config.toml
init = "normal"
optimizer = "adam_variant"
warmup_steps = 278
Each number is 128 + 32 x the weight over the matrix's rms, rounded and kept within 0 to 255. Layers, rows and columns count from 0. Numbers have three digits each.

# layer 9 attention output (transposed), 192x192, rms 0.0292, rows 169-191, columns 0-95
132172108088161192097108139093141142141148151163144104097125091172121089109157100155135184122141152187115125128149125190080190093096129083118152090100141105179132157124146139147123124168127159128013128143083164148180121141140098109191125159119106116176143132090198181101125099157130144176
123127118061075164160099114171122109089119068096147082111099172146134157136171124152190150153087113109132130114130100072148208060104114104158156170133125150115112070129081095160136099164172154166130162135193133156139167081124110085102143151184094136080077153083115145122114110138097115181
103145122104115118154082145089076187164159182202126131174135111153100146118096107163135210146181121183130149082054120137152138061156027086167142201142111162180155157137170122037134178173105143092118127110180154170215153099154187093081105140128094076200102084115085159110047161139135142200
159164136125110132088159137101124086087170117128119087137102123201146082154150127128149166139142129089072114198154120175130152143130102120107154117129087161137157100095133127152117149140092219137128122099146090138149094124104159159165112091129108132176108130121169112139127114141121107130
081118145149211081120110198175179139092099158113103092082156152093162142155093107124107148160158111141140099125142123063096108115146211133106145112115157129152164115140098071154116144050108118118124166130184119114106087161124154155116113106089105123118107158128185148120101099119120134109
108114158132043125178107087018134108105201037058139100145129114148102149104174108115211132115123088177170174127174140164114148124127092089131088168124135150124135110090126149100161124161161082098102145123164095126137158096131069202127074131180149104091141130083127116135187146135157153121
107166095147168117110109155130111129129165189183131089131114083149147095152134122106102144125085142136147158116087127087194095138186145100153127078181094113129189165097125106111087142113102133111157136149118149155059106176102170146132103095109147106152153134172060074111087109144080120119
146132129140166067086119201215145112143112157166122121132142158134129108145098136156130143141144157140137105113096125134162112089148122156128093081116110097124130123158109138129079142064107154120130191137116097178084052186140158136116100105113166131155158113156103129097132050131098085112
154110167144118129100098101105099092149155186164098157194120104157115147118137192082120109090161149143053093139125162131145087113109132159135099113148118180117166125094160123203106161116096151126131130151057107172095108123145172136112108062171088119129143163150040124133140114126078108097
112134143159100128170111153132127082204106101178134106135082127174157156114118184067138104063086162166072123156149090157161095174118088118144131079170143151111193112140114044151067128184109130128105161132133101169139132092089091110118093138209114126061116148113124139155149156151028115047
133161168092078136104099088160067133147069121074112153207093138137118135104155176154135156073141108102111109166119134068151129125164206138128144151133113131181084145130089138125159131079121154148096095132075146084152148064157137092141151117085075119148143111138115084114121149116150111175
096090155087131119132115144189142155139100138095076120127102150142134141144112153128134156093143106153126135111133148102173096120150176142152100118106178073109113173149130178089116099108176165099101205101144108079123115142140092128154132150151156182096087138069150151173147136130094137144
156134115156142166130109215128162177145153116102150139153110122155156081082120137079125178155108103121156163141102103148147123162115092099115135133115115085181127090179120133126151129127065133121171101139165102196169125124101140136111097158154143151118091101179134118165112143075121138082
132137156082094162145120092101101124046148125120167133115136149129093130132159150140120139164100106118163168172129101158127154188129124096145135160120133167140060122116103055163176098164131123138093115102160110128142203107129096138179164159172113115114088157089093121125134148135102146147
123102153139183127152123147158119174137152146080157100085118149078116106130103132083128156180138119123113132117072081139132120153134098136155131181087147100152150081177132140082128127107110139072105127131196057186135130189120122078171145125146117156149134100153136179106113117191157171084
184145133127161128150142159121161125146131123136100148143095129139161061106130106062124108156122137109125143111118116157119133124147073097075198129126122089172120193100126189131065181116089108173144113114163116169126117132105147118157113159099100144104139135150149073149099119125110137118
129124132114100147164150084058115143101160067080187132121093168072081160174158159142145133143092130131160157150112111132141128197127116100128108173130141150151068093136089116135156083197168095138156095066114114105118184053126073144140177132191124129111129101074134110171177149140118144125
145130105140095131096091160159105162126080088147132133160161074132123134105137152206141146136066146126124126137113130144170158094153070124160171147107156091149163179149136113075133155163134124187126134110172130165182109112147098106160140148116073138115083173170142117162072145141108116147
170121139081110153116144086136096146128113051165120134145163150119092155129125143145149089117071135085114074133112106101099113128115125153096141147134118139127097105139143087161139127131091146164177116119142115101164129074151167128061155111148097146088131160148097116113129170080115145138
142075146176154113149152128175105145160125182136097096137158128134168122152125106120104070134074137063067141117086158072119094136120121172159111154124164065114155164188142098053130147134151112186157141132169147121124123128138180110125127127172114190092104161176122070153076139171178104114
151115132141085136133125046076121125138126110152122131128211048123120140102163134133152088157068075092128153133116117180133150143105104123087094139150161130118146183154222151111194152152132128184069080117150085067166175139177056117166110183141155141121155119127085127171151175165130153154
102076124097124115157155129103164166115165124045157123096108192075128131127106061099148151182132118125189173090151122122077118171103117114126128172102121169181065055154111129114140075141143085095122107122131125150089132163146102113109162123153155136135109093104182121122126134125143164103
134103133148120090138175088117147147077136187145087136131174130119127138088116104135119079157119109095146155114139177086114142144151154134085135091120144132150143178151154182094153133119091097167118132131179159085107112163132124125181093114077168120142084139103141106115127100134157164132
# layer 9 attention value, 192x192, rms 0.0313, rows 170-191, columns 0-95
145101129181126072071126158086159095155053150114117152184112144091105092096101118043081092073101159122123080164133111143075084134167130121138085142106162068161129125102108150073153158171118117168131091066021095109136125120152142114134136131085158103186180149135171153091086164115131161098
164097121116144178112193134164088089082140090075204144144152105163153091139128120080121126124113125208105147185149098134131155146085188097070140096125125000116120189200126168162162060109133112151129156142146105138052137157109095172125094087154177133090160204149180091102170067085189097113
167105100162143121115100146132102129152029120131129133136134127126115168109114121077102068130146122093189082088102093102139108132168128150164121149173120113196127142136107087132136131163179084110115149140121118118139080119136116127129124127139147116101152135157076118151173156126137149091
208142096085067117104144083133183119209167164172157150164101106142113090130167172118126117127087148066147142115114112108142143060130058124114097147135099123095105140143152140041151115165113091169108087111115125127145120124172113126119155114131147110164184073136125122101117196133137160137
062133113078190117084114164182081102159082130160113154141135155120138135134137178169099134162104127119099110141118109123165161176120144095153098095112129128155122124162159105165175145153096133146158103155130142140123170157148168036137142144087109143171122106188140126101099185045183141121
162098125087103126113162114142135142136109127137126117155141109142130140110091131157142122123175145151102112119121148154098137116114105146103124151083141040111080108184159119161123100121123106130094114124130104120163124082137121156172114129154097126126132127035182138108077150065151157110
149135151132092172137168085076190156099138181131120094131092079129107150146150161124052031116119085077085077175153116089122100142110127151125184149152094131136178154136142131096135124158173142138121078094150120110178155081109132132192121124161080109103101166114139183121120172162134120190
102096116189069119165172097152132120138084100143173081098164123133101132114132070185123156116105100151125125138102117138165132158150144112112103113158126062110110185199090130135129118115136099071163108128209127127113135107126119142151083110140203168089134079135161106136174164132116088165
164104082123108116134127119110145158089114163064135100106147175060189097120149102113108142119157086088097069117135127141068110070100188105168100166146187082088073146117077146079179146093141181171145088149128156121139084116097177149115117123113131149144148133114114137132121081147164140185
127106090141155105127142116088128081063130067204156178109212131173129090143130097076122126125137200144147155116103076176125115104093041097114081183115106065143167092139164161148115130124159104103153140101172111167131139136147078125087149136194175122114107155147151176131104096147116109108
154182053081174137113093118121123062088173115171147108122145101120124081121196139147108060139071148094117113176113157127047122095087077134089157105173126170108105109105177105101132183109092084152149061147147110111092116119120123151120144120102084055152136099159127149125091124182165112108
117127148090136119141146111164105151156101141155086125155124127127090171191078118134133091142153106160113075105130115077107148106110142113145133126183119149096144167099121152126111103155184123172094138140088158120085150140147092072107184127109127087127196184101189106070178075123171101220
130093084143130118126139142097150113171115109081100161118110135106178153134081087078188114044131159109147087088150173143119130143113117106107093115133182112106157047091153158171144111128125134119146148126090131114158122125118153124112132157103106168187123083140128128151143139137142104099
166173050084109148108154170140142094114127126146139145144110149152166123119133162200131065108114111118159101122176175115091138117082142140060119093158145139138116165101125146109117176185176122174153140094070160096173129103137081161111151160123106085125070131087157043126147116158099120174
131141078117159140094076132156088092078119161112130097118151148144107224166086144196107123099114094094144078153149116093175122081079163200144083135129135162126122097221146080094153118137158153110102161091144124088157080170110089140144147097117122110139126122092153097110154097114140155114
093067142084148150140098132097137086163088143124080166104176117164177132115118102091181124088127154171097153134155152181079142141159112136114116088115160119118142127104140135149158127114087192145110156214095125138158147192115183101122098135086106108160110156160104149105143119102153127127
129088093110148107106154151138105090139160138110143114130150149131133103181080147056090129154169089196154112123127124103120079157172156123111122121141104162150088127098189143133150124136174131121145167118120108118108132090100149109130096112143181100104148123075203091092119095136144131110
136124104212150098148126149113165104107061178037139119140116130136138118129113114077077187095206161152135213117129128200145149115120110108138125134132165156151169096129107145131159134148184118120095191191137136134107113155115135121172105107171168115104117136136150172150163089163098099124
104124062046086155157138149070122118140153130138123168139139112093137122112119166090163182136191094190172125130137121200124136080128141166093123117128135183120095150101132209139075114116137176116123181127137104119079138107116093179121109168112167052110113172093170153132146133121076163116
100152132108098129109157168082069143105154100091130205148155158159123119141098128154141158151174191200161122133136159077121114160171133057140126085106120141183104147104146159106102088134127136051173167149101180165156123111096117091097130098117143098157055120188147098109126113061211076133
121164124130154152155074121137091120151096120197114166117086140102090129133146152111181117101115123097051117125113115129133149079105161146076112113112171082074155128127125141123142161139071143134129096129119155126155179136163150135121107111065071119156157105127072126156144141141138172191
164118110052146124129135148151155124137160092115166127140102078138142153163119111130147160142123182128148095137126109125146120101080122124148110143154128152151074104168125067178100093098137097070187140122107127159153150160125102125084159097180107111120151090203093117109143157090148108126
# layer 9 MLP up, 768x192, rms 0.0545, rows 0-49, columns 0-95
132127141139130139127132121113142133133120140129133119127134136123115132128128125125132128135099141128130108126130141132116131138120124123130135137135127116135126130124123129125136126142117133125134122131125133114134117139125121124117137147138130127125131141121119130114134136135117128128
130081102123170149126105199179089099092121110049104128118142159150125148101150174138053069102096132105168159106131161148153087127164047135109120137138129090209148195145103152183197126169059174149096149116102147120175152135135214152128038134087104084124108151137173087154158095092154193069
147129113068146181126104149128186145120178132114122118106162104149094198156088205146096067116113086149188116128117149151168115108163175110104132115146156128086156096137127167107103100148189158135171183080183131146140096122102094076124176188141196129092140138087178089143139168096149219100
128127124131135130129138122129129125121133129128135128129133131129116128131129127128132136127132128136136130122125126131138126129128125128125117135128136127129130125135120123118122137121122124127118119123117134126137119123132131118122133132127121131115122120121132135128131135124127133131
133124130130124127127123126131129123135133131127125123135129129132120124127129130123132132129133121129126123129132129129125127122130131132129132123132129125124129127130131125132138130128125120139127131116118122129126134136125123131126134123132138124124130130132122130131129128132127128112
083093101149171135121102144178109156147165184169100066076074096126191098124121167053144155072114156132100168163146127163170170127143164090061161127140177148128195082162047070171108138135156132109098090109043151158078128160132149116150126103107146062127087112153147195135173094109152132172
056085103127136146172089193181136131145107065240165152108095150097087130104205132134081160126128181101141084138115121170170119184170090095124112162098141177059123125191166102154137126096101176124130110067177173163097194139184152096162108092140129083146212118143109118135153145060137148074
145155038155104131219189080158101188105077076190117113122079107098122132086075115143099143041124088122173135085074188124119197155121145081069126214168156114155170083101182102081075070107182127107114201130102207177158105123117120144145143067079123148127155119097116105110069150041151160115
127127129122123137129123133128123133124122130131128126128132124124139129126134132131127124121122120126124124127127128122130124128128128130129136130119129138129127121123125129129124125135127136131124137122142132118125132122135129124132130128129121125139129128131126121127125130112126126124
091154154154122174112098131221154126157091106142168101124117059176129110111140118135069174159123100159152067121199145183148156161210192097146174069064182123071140135109109055166075138121203117127084135127143147107180142122120040146170200154159172148107110104147130130101085152112108122144
135127129135127128125139121131126118130134128127131135131132128127121130128126129126123125136124121124127127128131121128130126126122126129125122122124121127125131122133122122128122136127138123129123118130117128133128122124131129126125126123125125123130123127127131135131131133123124126126
147163068063089073174159210156093123169108026144085129174123145103142126157094170201072114060075095123095095155111153135054130109149063170123151223110196099120059099206204101138101104172136188121149059096080146188105068132134172104081095086169224080162159084147163080064117136076082163206
145133124101134171107079153205083092136095151099121079100136169162119136097126109087099144153128107130136073106165146095167092172167150085170159129130101127142134131121137147049147108103099096146102120075119138130112048144128124148096089128069196155145136134175196024149087080079146177178
112072176157138151153110105153082103161081126165154179091141073135090164156173143141171124117145096149127145113160099108079170109093188104145174135130099076166113150202217223107131111123098123118130149155094122155133152139152156122168146118100144100068100174162163098135132145149118130107
121133117119128128134119133118114133125124119129124127125129126122147130123130121130133121123114136132133131120128123139130118117135126119124122136137125124127123123124130131118117125117125129119123121128141125128127143128134133128138133121126124133118130125128125119132123129127138131133
124133122131126134135117126127127122136130132130125123127129127130130133126125120126136127125132127128133125128126137129123133124131126125129127136132120126129128132124133133124132131123105124133119123121132119127126131143128123135119139122138142134118134125128119131130122130131130142118
150137101087102142109153154147116124138112131136130122147126128122116137101133140149116128111125116129159151120141141094105143121146160149163126135141138124137154086160125109155111151091188150095128152101151121151107108138153173144148120139128120147157118079100123121107136139142134112125
125129117123136129131135125129124134126129123125127130126132130132133130138126120123131131128124134132129135129131125135141130124130128129134124132128128127124128130131128129125125132124123138132121123126130132126131133123129124123137124132123123133120126125124128131134126125131123133138
092209194138135098137156195157065104108112086132118193106105152153181169153101189108150094081096170236130113074150076127138162201148049079118161135067163105182143119201210180157149110145068129123169135149126158152128111115091164092163191086126144106187163134153121104142119173111131173116
161163143119147160117128124129167149172066128128086163078132096129052170141107155150139150119125096126128166110173166183083082094146109080124142146158182091118085184172165156137085140138126136134122139104164150121164091126033141107085188120065125143194136078157073118143146073120147115062
147146113152127201096198154146097178137087110161151160060121142154096087113101146154118103132172163126123081110143145129143079103146081139161159140107145086139181213116135099170152119052150145125075132090127165081165147111137165148061191130086073107103132123113132135119209134130148117128
132134131134133129129126130131130138129126132130126129129136127128123126133129126133134131129126127140132128132134129131125129128131135132131129130130133131124130135132131129131131131130122140131130128132125131132130135132127124130134134133130130132131128133128125130126132130140125132126
075185074167108140165177147088094138183157106126106118143081139120106117009096111088166075082052167232173169102110135054116077181132182179151149117121181108094074075123051081176186126098105182046067066108096150111130108161115138174134119101127118086141090173151151101144152071132207179069
195106157122106123167132096179065160156069042086027217072120144129170099042140083184142155157170134139165105061131251134131156181162081161121120163163150129090106055163129112163196183093130199110146133123127127152132170136055196086240080153132163054182174124101069107044139113143146106114
119146133116149124143119090073139141171138140160129146120145111130095116131118144155152128118124144109151105109121158108155153102145134105154132118157108107155099091143107127127142116103082127151122156127116117120167155102102126125114144163128108072132120119131172146149146108121136150129
128217158103198134081074198157113077194064091122151125056167117145155185173129091168078124128154114120214089062106085101065092150066146064234150098130170169155134105157155086166133077104172113116122128112023152111188136120083157163154126157109155069197129207087107105087169135117092138094
090148100104157110175172142241111175085070109184101194136098110074160124056100078172173080068106115150115054076116142143125159147163093107046151115129163107110179060116111083189122112090111183084083168228137156133108151156121139135109191129061167190131079078129090205063152141103154149180
127129127127125135131121132134124131130130133128126126130137131128126123126126132125131128127133119133124132133122127129128124130131132126128126126122128131125129124128133123128133125129130129133126132126130128122128134132132122125136130122128128128129132128134128127127132130134129126124
125136094000156150118187111136063098190107132131091138104107103094091194143040133101156044154107151134116214060123177135112179113133121123133135154071122103151077147081106099122106087053094167106096143081114178199172157176093138102083155188131111140155120193054151124123162113124152111045
123125125124127129133128130128122130124128131126119129124129124128136129127127130131126122126131135126128129131129125127127123128127128126127124121123125129125123127123129138130123123122121126126127125119127128127128131129127126129132129126130125133125126126125125130122125128135127127133
149192092083165106124087149165100069148136083140113191086114167164107120117102160159117074109120106162137177109171227106135114131125118139157105097128186136105087110131135089107125073176105132092151167140145190163119119113086120058152089133154129108179171184116134167147115177112137067122
094098042121074151150180124139150128161136091157093157109168054196061152052120129141162137069138102167123077103155220168135121111089156110120201170099106210080091083072125097098199172090135197111082149155125205169200171145157145100053184133122138117136142070117148181124142045133131131089
128118166148150149158132167086138094070124122125204079091125070132110159078159108157153126090110083075096189114134105041068127086094188166177062207152129105182185103133135140097130078152116103107116181095144173135169139119107087105099185102087109051137118109111136165067101155125052101186
103095139116080151139107178067136101129070166093062161094119065091198135172128138138097116076086124135154196168132062122054125131106114089097178104142167127165129149193193139148100114057177183072087087068147174140107144133029098073108098065100163117218109100095148115093156177093104127107
162115140113209161086103158153101099120111080086119137027133143133184177139105174118055145194131114119122149124161182163194135091157102109129093074146174166155080134111087095095159111178150170118099124125053083091165071198035131133197172058136125102181179087186171111082134115121145096083
133152120154151155126161101230174043086144136137114152135112084110184143111134156104139112139161130097139087091186084111078117189160129114095160203141119088089117111125116129135170097164147157130102123096119156165198138109083138078118124116056167098117143156125096096046015071128146135134
145168043091176085139147141141183118152107140147174155077101104181218080116131146144108052144071122099132173112168152128114111196200102128047149172164161104133117166085193116135136159046100114099161113228107125192113112126096107134200174147105161168124142073153108157114143105130077061065
119155105148142159069128127176181149092197123203126174100094065172126156194103111167102107127105151135142194087166122152123138120101092194113170134160165054148072156089105054160154124121093123140149100135187222127112123160113137144129090100096096111123146101115092106162133136169136126136
129133121054073078200110171175126145208097098141171117108077129158157153121124147163152132111092047118105151122147211182043163143214160145015130107099114111150145077146149053199139217085145186091129101145106147188094110091041219125112140125067199113183121128146082116110072075112109170116
146138117127128118128116115069110126079115111138124132143110132186127118043140093191139194172092052144108122138149187138114181164088165093126124179121116078064096134152114160128130144083115113155074127165056094138149212122126111105164159117164157099097155123144154131143147091080130113134
137141126124113162150091167129181070122068091115166157155134094172142154150136172070062116081104114130200095183121108159106137082095139170079140213099156084164049078108092088146106057127184162114110102088100077168158143109118144161098154086137231117200152108121082115136094104139132083054
096157110114144162151151141144108102003139075204184094117147117122156052134189124086070114165077147117100104160130109158129074135129090183124111196151152102145090148123126114151112085112129124140116150102059117227134144130148151132134228104163137060104173143202108174158103133118137133139
105120124125144156113057140094153165141155143126118179126170117132083125129122147141122086089179110125162156112139148140144195079063112146137132105109148117166108107130164184119141137129181123118067023204078157101168148172133209144141176146081162148129100078105089151128141120095137111157
103171107076101097109125177206132176085083154175090203068101093152122165139147122101118104102092132052166123126090157079108140180119125123142203135237224134118087156153148124190154163072074125129183110101129154092139063165080169163120103128142129033188120082146102178060098128116193057096
100097110115147144204153138164118071091136062187157100125170110128126114072092096123119086171132185160166129097161202047091139139127068092118167123070154177195084089128161053144123152042143120096096122087104107158107102163153158147143148128097101154139171099211149152150114120149175159079
130128125120126128127133129132127124124132124129126125125125135127131127130130130128124131122139131120130132129123127130129133136123125129128124127127124125130124130130124125126129128122126118121132124127125127131127128120127130120120125123125131126125122119128127129126130125133132123125
162150122065102209224142110156060089104137139107141155072079108111091199165193215109129231059155088145083107128222117149112191118159037100120142139130166137112092103151192091118160124153156161148127020096165176208138112121104145196147106064126188027206138093158100136087096165119109151071
139179143135143089139184133065186100106122122119075145121158134179178115066073064157140067122173140140104126101153206165069137111158111089134164129113138084089130126142152182120150069116092112154128175173090137090139137090107102085102133104087169149108115145081096139121112143115152158074
152102180117060201136169102095106150082093135183082154057149085159121148099114108019083108089180175113195096111173139160132140147112138104174116176110125147131145100132200067106127070133129120143126164135140134130176155078131109059033122099102155113151181150110101143195120172140164196058
163137112074146128134123182169101099067144091161225117090124127132177147219133160179036105122066124076121148136134152098146119121094142111160104136188117100149155149091131088087129114153192053180120081144090149151153122145103139227099131074113136124117136153123174173105090133098089144132
# layer 9 MLP down (transposed), 768x192, rms 0.0382, rows 0-49, columns 0-95
124128118123131126123129131127119126130130127129132133131129129129124128132126127131128133126130126130131135127126127127129129132133133127124123127126131132128127127131126127129130135124131127126129128133128126133131129128126126133134129123129130124133121124129130126128126123130127129128
112205115112134076147082126061206053172179143139151108057104095055131185077109115176176172122101167112143143165141092114069186144121075169133098084070129193030132090148090144095058143106075116044129124091124111131153121153108185131101173137191185159090140118164097167059126129118108115148
185080107097170145131179135096104057125103175109056153168146116150085075107219119117087034100102129130083100178149169147101085156127154138117086226199115125192155185105114080111092163171162114120078142118126186123166148116106180138161115128088079052133172088073161087124158111143127105150
129126132131128129128127127129125128132131124128128127129126129128131123126130128130129127128129128126127126131133128122125130129132126127128124128128130130130133130130128124127126131128130133129132132128131126126129129125124124132131126125125130127131129128133127125126126125127129127126
132127129126131128127128130129128128122126132129126129129124125127126127129126129129127127130129127132129129126125128127130126126132130124125126127127125133127126129128126131129126126131130131127126127131123129130127126127128127128131127128130125128127130127125128125124129129131125127132
156095169155091118155102125154159137134116115102175142139168115125103127171135107175117104202131106154172158111110106098108060130135165148196165122123089074126107190141178141113098100177118120133116151122198129121167106131157142147067089100190091140153125139155145085090124150087076130115
133186155146123209122230109102105118088163106060153135160158144227121103151059110093151105145162125165140130119171131099105189061082197175137089000145120090158171127078077163059149151174211042114116101142129070041151149117086088087118178120053115151095035130058133117169155119173160116182
079109095132067125117120166178212161103156081159118182145204128114083101182142083119166087127201122087126084128118113124184036228077132141078186132096100151135162184164084136120179076193078178107131155161104177179140098156132128141129240185075136101186034119060088151000091074104126104106
128128125127128126126131124123129125129129128125130128129128129128129131131126125130127131131126130123128129133130129128127130128127128128128132129128130127128126129125129127132131129126127127129130127128125125129127126127132132131127128128128131125127130130126130128128127127127131129132
170136144136190065126094069064153091153133172106056162082085188067082137091138103134134130118088085150204109149087128086180156117172090141168125129159164086121221079080101131109105122135122149137163112107180138158078118107161107125136085134147125179152105142126129108199164076153127131095
127128132125126128130126130131128132127127128132128131124125126126132128126129129132131125130132126131128128128129132127127127129131129127128126130126129129126131127125128126130129126127124126127127128130129128125128129127127125126128127127130130130128127129128125128127123130129126128126
137144166125171160182215164046035105082107154137213104135106078096151190056137021126052135128223133129150195209043124140086096146105143126145103197121135075153219120115097065036028105183090123160076087141170062212176140150077134089080120084157092142146036115122183096088120117148145132087
143150125095201147171124141097169147070155064146135115112115126075100151216131165185127144103126161153084113145068080060136136147152110172111115139177139185179124176138063129180171146139110108078111148154153162178102197210134110121208140162101100133125089097137087202113148159102166095133
142159116110109087158105163118152144116148154109097118164137199139130130110122129109109157171134102100123098134079118159160110110068100156101110128115112132102178134085085091156131120153125114139130159126106101104124139095082116114090130155141114122157126080110124094129124127100171136147
130127129135125127128131125127136126128125127120129127132131135126124130132132126125125127124126129124127133131126131126125131129122128135132131130128125128132125131131130124127126127132129127128128132126126132130128126129128130130124126125128132129125128126126129133127131129124127130131
133124131128130128125132130132131122122127129123128123134128126126123128136127128129123129125128124129129129125127126124130126128126131131127130126128125128132124131133123129127126129131137132130130131130126125131128125127126122129131127125126125125124126126125129132122133122126126125133
117116134161143108147125106109138128123123121122136136104129123109142133128138127098134131123140145130127115156120117139131109126123113127118124121126103130116123143120133148128126114168109128151126113148122137136124122102087107121124140162133144131112125144146128141143123123122108132111
130130131131125127127126129130129127130129126127128127131129130126128128124130131130127125127129130124129127127127132122128130127127125128133129130129125127128127126130129126127126128130127128128129129128129130124127128128130130129129127127125130128130129128131129128127129127129129128123
167188097154119163099177154053161078147147156113166067201106112110124124118154108102117134191140097030106114199173201136176104112087159179203053113206111127071119156041061048081072135075178155108101170123074016149136172138103111139050102168154168139106091121091077168052146078170038073137
120090062100186090126181126139154091047131142168203121146159138080185093129144065105153068191121168169095143141121159061176134111124121109152163086143087129139075127103058067045130070214151131104099052128151158174179096120224111143114076166126133192119206154126141121087110084093087153135
061171097099113096154107096140217059099216094086126124166132066125093101131094120121159143064109128072181153142093066084098211120135110070105110127164057129117126135124096195154128119127153119150208157140131097116077084115138137061163126208152116131104130135139125082195091158112123163148
125127127126129127127128125123128126129127133129129126128129131126125128127126127128129127130127131128126129127123128129132127131127129130127127130126126128125127126127131127129126127132129128123131124130127128130130125131129130129131128129129128129127126127128129130128128127130128130128
160115135103127179186078117099115104146082145122135081100114127174176151196100124140136142156155101165143106109162058162099149156160091121129172114159146118160141121139079155101136176148068101204177092093118114194088116170144173055089106123120206126137102126115107158138146153136081098147
101058154173111159107101174101131137084131124170123153219127184187094211060147100095144163119104202109150145128139204165186202148125080102031107098193149173067143149070205102227109153132155129113100150104113096170136255099104143165072215029155133089160081105120135186151063144225102156086
133099141140118124141118148153121132106134146103127132130140147131139127146131124115104131146135128125133135133121092133123090134103129113097141153098124117099137123111152151123115121139147122125127108126133147140120102137143128159139128126126135163119131144122119138104094128126120115118
185142130123165066158142030083078149123177142076183109155117123062056035179159146120117168203147184080115204134161125154153129102150090097135157135072112028138187149043142064182195108115118098209085175103167127167130106114099109080077192114213107095140153160123088197195093169132060177161
111134132152168095152147130099111106122087118124164157147111103153108106069158102150165048131136077093122236148173165102143119140152116196138177154107113073172095129176140125135113191175103130195114183075152083094154150127133104063208191088129058165164137177183168088040187139144180116128
128127126130130128127130125123128128127126129127129128126129126129127128129124129131126128129126128126129129128129129131130126126128126129127130126129128128127127130129129130130125128129126131130129126128127127129126126128129132126128129131130129126130125130124130126127127125132129126129
126170072220058174094048158148103093120173178098109111124092175140169134054239138134089130109128128111153063190075107149125132139132154138130129148138124153116152154168197183132096162202115121174129148138122073064127130087159106149161160112116091075117140129154121169134117164163128094158
129129127129126127128125126129131127126128130126129127128129132126126131130129130128126129128128127126129129126126129125130129130127126132128129134126127129127127127131132128127127130129129130129131130130131128129128125130131128125130126133124132127127125129125128129130129125129130128127
140080091150071138114200117066145107109152181131164158138143137145090122140177105066098114091225163123093131122113093110161152148147165098146114105119115224152047113043143141074113115129174092141085087139146105102121160092178160161107165157114151157058145125182102127112093074127151138145
136079122132168134077120119065102097138173089184123142047180233117137125148101145144094163160129134109077075169125075187107113190121039146148046103119136156144137153142158176098114187179161062066180163136194088085105099152119082154181131131221135102152144150129136176147097074117167061113
096137112139094186079124046168085145117190121127098150166103131118175129176140119159137187169162103107151131151150139125140123165190139182084150116077149171142109137095089093123120108110144162122126120156046111145128105188110157164080132157105115055105189112110121165179129129071150155099
098152096159177118105130128132176132169120194106099070045091123090109129007140129170152173084192136087051123169071134123128108057163129040183176100103177159197100076150081091186121087015157117108132098140095088000175087024147122089223126110185177128165200112145103074071169138067152160169
134136144119225096129242170132117163081128184003097167137156126103063108113188092051091104144102184070154147099147090140057076146160130074109142155103128145141150120199188122098080124073118136098158092138193132180034179147199177125150203179171110057103171142041120180205142142167128104138
109092121140107129099057231099041227136070194190116085151145144154142146116130131181118104107160042151069067117054120085152086117085082031220105111117139126011117134177168144219150152171101036147130151167120119101103136152142085175162135109118089142150125108143184178130122158064134222121
075127164078147081096197082181163123230157117169160072080137062160118105050038096169159146128120008141076119087137078089032169063161217138123090133136103155086191148130169186102079157180090161143138146209082144081153101224164151189179105075100174172080093055152142165038163142113185145121
152069104098096078160163093101108110105132116054097099132152120103169154032130106116125079151140127123126097192139133108137078111164146064126168173092150090108140111148120167112102122097119124128068165144089122123170218160113174162114151144155103110093132162158119179061105125062114171135
086147174122008083156121237147063146158081137122127121075123118146100156129038114207193125132092117176138153081159136171044154107161091171115111057086108173146140160136095124131136183225093129064122119183086146086120090116074134012085156102085188135131097157142109108087111122113130086172
135130143128150082156125182127092116174117147143114112129108105073156121157153115135115131100116127118135098124133111143118103088175117130126142126141122165171096118098111128107078117162150099116122162095174131108102060080134162128109141142144125109141097146116091135150107081095097161113
113066114135123089097133092141077161101141106116064178150155172155165125132189073122185147104143134121107144109092155155103082229101054075120078098133079123132169127149134135117156176195108135202182150147187146077145115097162127155132129209138032211093099138065179125115158172133155159109
200130155078147102106115081178104136166076137094089118135182109133147124114041138113161100135092173190167133090076170136093096147128106043142111057158140068094163149148125154104103127124085127097208086219147193002163138102146137161142121149092124230154128110083193126104218127118101112106
130140103125107092162170130193130091150082098084119054132090105133151162120153175117091202157084111118112045152134038125126019158242137118119175158148143126082134129188126052195098088097079143160178174051192161134077083007148067091116144123221125099147103151136172094131180122176103196032
119193157151116123174143097045201163138148157174199196112075116098110172205058125160095129125171106119166135140171094144093109131065144115025106136129166116160123038102074146129136238111125131105100081102126117138154140167145079171034123136138123120213070153061165239123165120121090172137
202102107145152170093139082071082163124147166160111118128147175085107136115144116150091163139170057182127180182188085167089158153076221184083078166185103095090131138093047135144191094115193109104104087236149107134066120022066151112145153120161059147121061189141137155144167128070083082167
127130129130129126128126129129130129129131128128129127129125128130128124127129129128128130127125127130127126128132128126126127129129127126127125128129127128130130129128129130124126129127129129131124128127130130125126129124126128126127127129125123128129128126131127127132130129127126131125
110057105146168106164177170156054146181143085087087139082103117169104131131142237168119176163047166052045023108138206114129159195074135143109079153101140154036095074171145102151155192067135116115139120161108055121112117044152171176090111118132096120213153098119143232214140001122235185171
142078154135166153123095142144090116150099141168123128128101139099074084192142150106168187139140110120173161187083014101190117130125145113156131088109126124159172099145096093106091204133195122178098094094185158142124071148101114176075142132147105092132171179058142170118107140127127149158
130122132125050089109125167132093108094162144121124073170126153090109118112174109085126064093038084121107140097081113191112131132137143170137100081092133094124189091148157131135183148131074139057129115125087169150146128147209119139150098146121101080048129221054084092137118120150139169032
115142087119124089149177070091190153139065130046098120164114189154122098091109090107173150115136103153171115101153142097120111127169131143148111091069067095137139142167164124120138134112113182007081142162132092111087155155186103132112160200161086139120121104129112076128170202127171109125